Part of a small language model's weights.
Architecture: local attention windows, gated attention.
Training: a variant of Muon for these matrices, 86M tokens, 7521 steps.
Each number is 200 + 40 x the weight over its row's rms, rounded and kept within 0 to 999. Layers, rows and columns count from 0. The size before them is the row's rms in percent of the matrix's.

# v: layer 14 attention value, 128x64, rms 0.324, rows 32-63, columns 32-63
# o: layer 14 attention output (transposed), 128x64, rms 0.202, rows 32-63, columns 32-63
# q: layer 14 attention query, 128x64, rms 0.286, rows 64-78, columns 32-63
# k: layer 14 attention key, 128x64, rms 0.294, rows 64-77, columns 32-63
v32,093,186,204,225,211,162,165,211,233,182,215,252,273,244,119,207,226,211,217,223,154,235,233,183,144,249,234,155,251,151,174,188,238
o32,099,160,156,211,212,224,268,176,152,232,121,176,201,135,153,230,212,133,258,153,164,197,242,199,170,215,240,206,207,184,251,191,149
v33,099,167,248,156,241,188,153,158,83,144,247,190,181,216,223,179,228,177,239,185,280,174,227,205,194,174,137,169,219,182,221,103,241
o33,102,157,157,171,182,269,194,203,246,220,198,171,188,190,255,187,152,270,251,194,148,282,192,242,154,263,182,186,126,201,229,238,156
v34,098,280,124,191,190,226,262,160,224,173,206,250,171,239,179,107,225,166,207,201,230,168,224,252,171,193,187,175,199,104,153,222,200
o34,100,270,241,238,197,175,143,289,166,156,159,226,177,200,239,268,144,192,194,239,219,186,169,153,194,281,199,197,216,272,248,150,195
v35,095,135,210,155,186,160,238,231,164,173,138,232,131,236,237,129,109,173,222,234,188,230,245,273,126,257,190,271,201,159,167,250,228
o35,081,267,200,185,237,252,116,216,253,290,159,198,249,219,266,190,220,123,225,252,154,217,227,176,170,122,217,218,181,171,185,153,199
v36,098,254,231,200,198,126,181,265,190,260,148,147,82,249,215,183,255,224,144,191,167,181,208,188,228,236,216,190,176,169,184,210,249
o36,102,170,186,148,149,274,220,231,238,181,135,219,209,220,174,162,170,161,179,219,181,171,177,192,254,169,205,188,152,220,241,164,229
v37,102,281,179,161,169,211,256,150,217,200,268,172,173,170,141,210,233,268,175,218,223,220,129,149,241,177,226,190,220,207,226,175,181
o37,099,206,208,242,214,204,239,154,215,185,299,238,196,241,242,300,170,236,185,136,239,148,237,201,168,191,182,214,234,213,257,195,247
v38,090,174,182,183,256,145,231,159,222,164,252,220,198,181,167,214,235,188,209,225,192,240,279,148,158,172,176,232,161,189,199,160,243
o38,094,161,207,177,224,263,161,182,185,215,210,212,239,156,250,243,186,204,232,251,167,218,143,253,231,250,187,249,178,260,173,275,215
v39,080,201,158,177,167,185,206,263,225,197,171,210,315,236,209,155,190,256,220,184,155,233,243,199,127,290,157,210,169,245,153,176,155
o39,074,190,226,237,255,132,167,188,193,209,178,162,164,157,198,148,159,116,232,220,231,167,242,162,240,141,275,183,232,261,195,163,204
v40,095,172,194,235,181,232,161,189,289,215,199,242,268,134,161,182,194,192,200,257,156,131,125,244,196,175,193,224,239,243,218,209,192
o40,092,217,240,223,191,97,227,191,155,138,268,209,200,198,197,235,204,224,223,156,226,270,261,196,191,178,186,244,171,167,169,220,191
v41,096,209,199,241,180,210,168,294,215,279,218,176,200,240,232,172,204,276,258,133,186,172,168,209,186,196,314,181,188,226,152,237,209
o41,103,193,156,146,181,232,234,254,180,193,120,214,107,195,142,159,185,188,157,232,242,192,221,235,269,200,143,229,219,194,252,213,167
v42,084,209,204,231,213,205,146,143,209,78,122,147,261,121,189,218,210,232,206,158,272,189,165,179,212,182,163,269,168,243,226,176,194
o42,098,168,146,225,180,181,244,187,255,308,266,288,174,212,212,250,225,238,180,209,137,165,248,218,199,190,217,192,142,252,152,206,196
v43,093,158,181,236,190,175,250,264,224,240,130,244,124,176,158,247,141,238,239,211,190,194,156,204,196,216,267,229,256,214,191,243,197
o43,092,233,210,145,222,195,182,159,223,225,234,196,193,161,217,177,190,150,175,181,246,160,246,232,218,175,148,214,210,121,147,191,201
v44,111,112,138,213,138,188,157,249,219,215,244,88,177,169,196,202,186,154,181,241,173,261,214,179,212,176,280,197,166,248,154,204,238
o44,105,180,154,197,231,172,219,96,144,205,196,201,191,180,139,250,318,166,164,185,199,223,188,207,220,181,231,243,242,146,231,233,232
v45,089,180,250,180,230,177,201,237,175,237,208,237,212,194,199,210,193,178,224,225,196,154,190,86,105,205,280,161,182,147,222,164,212
o45,093,263,157,208,230,236,292,253,228,238,180,175,178,150,207,256,158,187,222,143,167,208,104,212,227,144,138,208,177,202,210,232,220
v46,079,188,153,166,191,202,215,206,263,169,165,229,205,225,189,160,206,116,245,191,149,240,205,219,168,217,167,234,126,215,160,195,99
o46,073,212,252,229,263,163,184,195,152,187,180,207,273,143,177,250,183,202,152,280,201,183,231,248,186,189,263,264,188,217,204,203,173
v47,093,164,265,172,204,220,189,219,159,269,221,198,207,170,234,193,224,92,258,220,238,211,183,153,164,222,157,305,247,264,267,120,163
o47,089,195,203,204,186,146,216,193,224,140,252,123,221,225,257,193,197,283,208,223,143,298,226,246,202,163,224,111,181,203,124,253,242
v48,081,181,195,198,229,196,273,244,243,193,73,196,193,265,181,194,161,230,183,255,260,163,208,183,170,271,159,198,232,237,283,197,222
o48,095,184,218,236,183,141,214,177,191,167,186,101,241,221,201,197,213,117,237,223,135,203,210,268,292,194,255,212,157,210,175,138,233
v49,090,260,232,183,158,235,217,207,254,213,120,149,160,228,223,195,253,145,213,192,297,211,165,206,223,251,121,205,183,218,229,192,140
o49,099,210,188,266,186,118,219,271,187,139,213,243,233,281,220,175,169,243,175,232,182,187,229,246,197,203,199,188,125,237,154,136,236
v50,098,188,244,198,183,186,143,166,129,219,224,123,121,157,224,158,207,133,186,226,152,198,221,209,230,149,212,237,233,178,220,247,140
o50,102,208,189,182,142,222,211,195,261,242,274,238,238,174,217,131,142,236,136,262,134,227,158,196,191,212,284,173,237,145,170,223,207
v51,089,233,192,173,247,204,166,206,221,226,221,194,235,221,247,309,183,244,201,236,232,221,188,140,212,200,162,212,208,156,213,161,180
o51,092,187,196,226,281,127,208,219,162,143,145,181,121,185,217,208,251,213,229,185,220,171,211,262,169,191,188,172,206,222,163,151,276
v52,091,192,213,222,205,205,187,187,213,186,157,231,181,165,181,236,197,112,179,140,237,171,250,141,194,267,228,204,150,224,241,223,245
o52,093,216,201,184,224,153,230,252,244,222,206,201,192,119,170,217,194,177,164,198,216,217,200,173,182,150,148,192,220,190,176,208,203
v53,087,268,226,169,185,203,179,224,160,173,191,147,208,183,271,172,205,261,245,143,153,240,223,276,204,249,132,188,154,196,177,184,154
o53,086,167,177,216,176,295,160,201,204,176,197,164,222,181,236,155,242,185,203,196,262,185,215,178,228,174,301,208,168,199,246,183,194
v54,098,164,182,189,161,236,202,189,171,226,160,209,161,135,219,199,137,234,277,138,215,232,254,198,240,217,98,166,235,207,204,237,191
o54,092,227,179,200,263,190,195,214,176,154,206,276,238,203,200,201,165,156,169,239,250,206,230,192,205,188,206,214,185,122,174,179,260
v55,084,178,204,142,184,146,287,166,132,225,115,169,188,152,255,228,242,252,195,185,248,217,180,214,185,203,214,162,252,158,195,245,229
o55,085,214,168,234,149,243,203,171,228,192,201,212,188,254,240,222,191,144,167,244,119,206,145,158,293,203,218,216,185,232,238,120,239
v56,085,207,199,306,248,195,110,202,177,207,242,207,191,205,204,221,196,175,126,255,150,179,269,117,253,214,212,236,219,247,244,195,256
o56,089,147,213,155,174,175,156,201,204,247,232,175,164,180,151,142,211,203,220,135,225,227,176,184,167,188,177,130,218,145,131,285,238
v57,101,225,189,236,114,126,180,180,219,165,152,145,214,253,242,157,197,276,230,169,205,141,125,200,210,177,190,243,207,137,225,261,260
o57,103,237,199,222,210,222,178,182,200,198,173,279,174,216,227,194,215,155,101,258,179,239,267,160,269,286,170,210,153,280,188,169,189
v58,092,113,213,243,216,233,181,249,173,172,206,129,282,260,195,194,156,201,115,162,181,173,262,207,161,211,195,220,169,185,178,200,225
o58,090,249,132,157,220,207,197,144,229,232,137,168,159,179,186,210,227,125,232,212,162,199,216,193,190,214,191,143,186,217,196,190,150
v59,094,204,170,249,136,125,222,211,172,243,175,217,167,206,224,216,261,197,114,214,173,171,193,137,244,151,227,142,164,197,167,155,136
o59,099,201,257,134,179,181,161,184,200,187,153,253,174,307,127,186,190,209,191,239,220,175,96,193,229,221,130,260,105,220,206,219,282
v60,087,248,186,206,205,196,235,228,269,203,176,270,221,180,163,222,200,200,232,250,170,190,179,245,168,227,158,180,181,251,210,172,220
o60,096,204,238,210,170,192,194,203,157,106,205,143,252,196,170,221,278,154,259,150,264,181,181,178,270,174,264,211,220,220,219,175,219
v61,100,193,209,162,195,177,158,259,224,296,125,220,251,232,185,229,214,231,254,190,181,320,183,208,203,215,210,174,230,212,191,195,219
o61,108,187,152,221,194,215,276,224,151,151,182,171,215,202,199,193,209,161,173,169,190,124,258,202,183,207,178,199,174,140,168,196,156
v62,102,155,140,249,116,169,209,202,168,184,84,213,250,205,207,170,236,158,136,238,182,177,200,259,182,243,178,186,247,203,147,196,124
o62,097,204,240,221,163,73,134,155,205,199,198,194,187,285,175,140,138,155,211,219,175,259,208,135,188,261,241,207,103,174,198,158,197
v63,097,272,194,178,188,139,255,233,168,181,150,202,218,205,155,189,227,225,290,211,199,200,304,174,199,178,257,170,225,230,152,131,255
o63,110,145,230,157,211,194,195,209,202,216,250,169,143,147,272,176,190,212,257,206,227,200,164,202,297,278,219,259,135,206,221,223,146
q64,080,170,177,212,223,219,258,188,95,204,242,190,180,215,194,248,230,152,279,238,146,198,233,201,224,178,210,124,200,187,170,182,160
k64,096,193,198,277,210,281,204,239,169,165,217,229,195,192,253,181,173,138,183,191,250,132,217,257,164,215,163,248,158,239,191,177,255
q65,096,257,241,227,225,241,197,173,218,177,208,213,230,200,260,198,198,199,168,228,201,184,194,273,215,131,241,212,188,189,177,229,208
k65,090,194,201,120,194,198,276,198,184,199,174,161,224,253,124,243,203,180,214,191,240,203,203,171,146,185,251,190,208,112,191,251,245
q66,096,105,208,145,211,117,247,228,198,146,193,162,169,154,172,181,260,166,174,194,210,200,268,190,157,192,233,229,257,174,201,170,223
k66,077,132,203,222,250,104,209,174,152,204,177,179,162,219,213,170,253,185,140,157,208,257,167,207,179,197,231,219,235,237,212,155,186
q67,125,284,136,266,186,247,179,171,199,295,243,210,198,174,237,253,151,198,274,258,125,188,202,233,232,254,178,179,97,272,209,193,177
k67,112,248,192,149,174,316,179,268,209,198,162,215,240,258,169,154,177,218,275,154,172,187,140,176,153,254,210,135,188,211,135,164,232
q68,114,177,271,180,209,141,212,245,220,153,167,228,230,221,160,115,223,187,123,185,317,230,256,185,171,182,240,235,227,119,213,194,157
k68,073,156,231,161,253,148,258,286,159,147,235,211,210,189,212,123,221,173,151,196,232,182,266,152,178,168,227,203,233,146,287,206,275
q69,093,251,227,171,239,97,192,191,221,210,130,222,162,144,244,191,118,170,137,249,220,225,253,241,188,189,161,137,179,171,241,141,203
k69,109,247,220,199,220,232,220,315,179,175,157,170,204,258,193,160,158,262,221,145,195,192,133,125,211,217,219,173,206,188,177,170,222
q70,099,157,134,200,254,196,234,232,263,244,216,213,178,145,292,167,185,205,251,150,171,206,128,175,214,273,230,206,226,201,135,212,157
k70,116,184,128,144,222,209,197,253,229,233,261,124,195,188,208,181,185,187,156,188,258,154,210,197,224,262,165,201,166,218,178,229,158
q71,094,241,146,240,265,247,267,196,199,209,239,260,181,117,217,222,222,132,214,176,227,201,233,174,112,256,161,196,207,191,234,213,195
k71,096,194,187,172,178,221,159,216,187,177,228,266,170,223,180,132,202,242,114,192,227,212,273,240,162,218,170,142,154,200,148,185,258
q72,085,236,209,156,215,243,179,251,140,183,139,206,161,233,195,256,177,206,202,255,185,190,261,214,238,148,235,134,196,276,165,171,192
k72,093,216,226,110,146,217,230,278,216,244,245,264,129,242,210,123,147,169,211,205,192,201,154,126,195,197,182,211,247,228,248,174,188
q73,098,180,226,166,147,113,244,257,247,263,256,234,225,200,196,208,164,273,210,183,275,220,161,212,253,160,266,172,166,219,136,225,137
k73,105,221,150,72,190,105,189,272,195,221,227,199,239,223,222,169,175,217,213,194,203,213,170,192,180,264,177,204,182,221,163,239,203
q74,096,211,212,168,217,233,233,256,203,191,172,183,165,196,190,159,167,209,175,202,255,246,206,140,105,167,223,199,277,146,245,218,220
k74,108,222,226,194,206,127,244,287,148,113,268,178,226,188,124,213,196,237,166,134,173,226,169,248,262,226,160,205,217,235,178,157,246
q75,086,231,193,184,177,261,169,190,250,229,179,226,177,194,171,240,228,184,186,233,210,212,214,234,301,219,230,226,112,209,238,226,217
k75,100,216,229,217,196,86,232,230,202,208,180,139,179,221,246,135,223,194,177,280,225,185,215,283,133,228,210,241,202,194,181,190,180
q76,085,278,151,214,276,270,180,248,224,204,242,221,163,191,214,232,238,146,189,222,169,192,215,198,236,179,162,138,222,294,143,123,200
k76,085,204,267,174,214,156,206,255,235,254,257,232,177,220,278,166,183,161,172,169,223,210,257,139,161,187,142,187,290,167,174,254,225
q77,107,146,134,172,199,160,267,148,190,180,215,135,160,204,169,154,244,225,289,208,214,188,191,156,174,227,229,128,225,234,201,212,124
k77,098,198,188,195,244,137,202,214,238,179,243,206,180,177,217,223,169,246,164,182,245,203,164,233,195,183,173,135,245,289,207,231,186
q78,097,134,218,208,187,124,236,220,202,234,158,194,137,178,176,211,245,173,210,194,191,193,198,154,242,176,126,235,130,205,252,201,190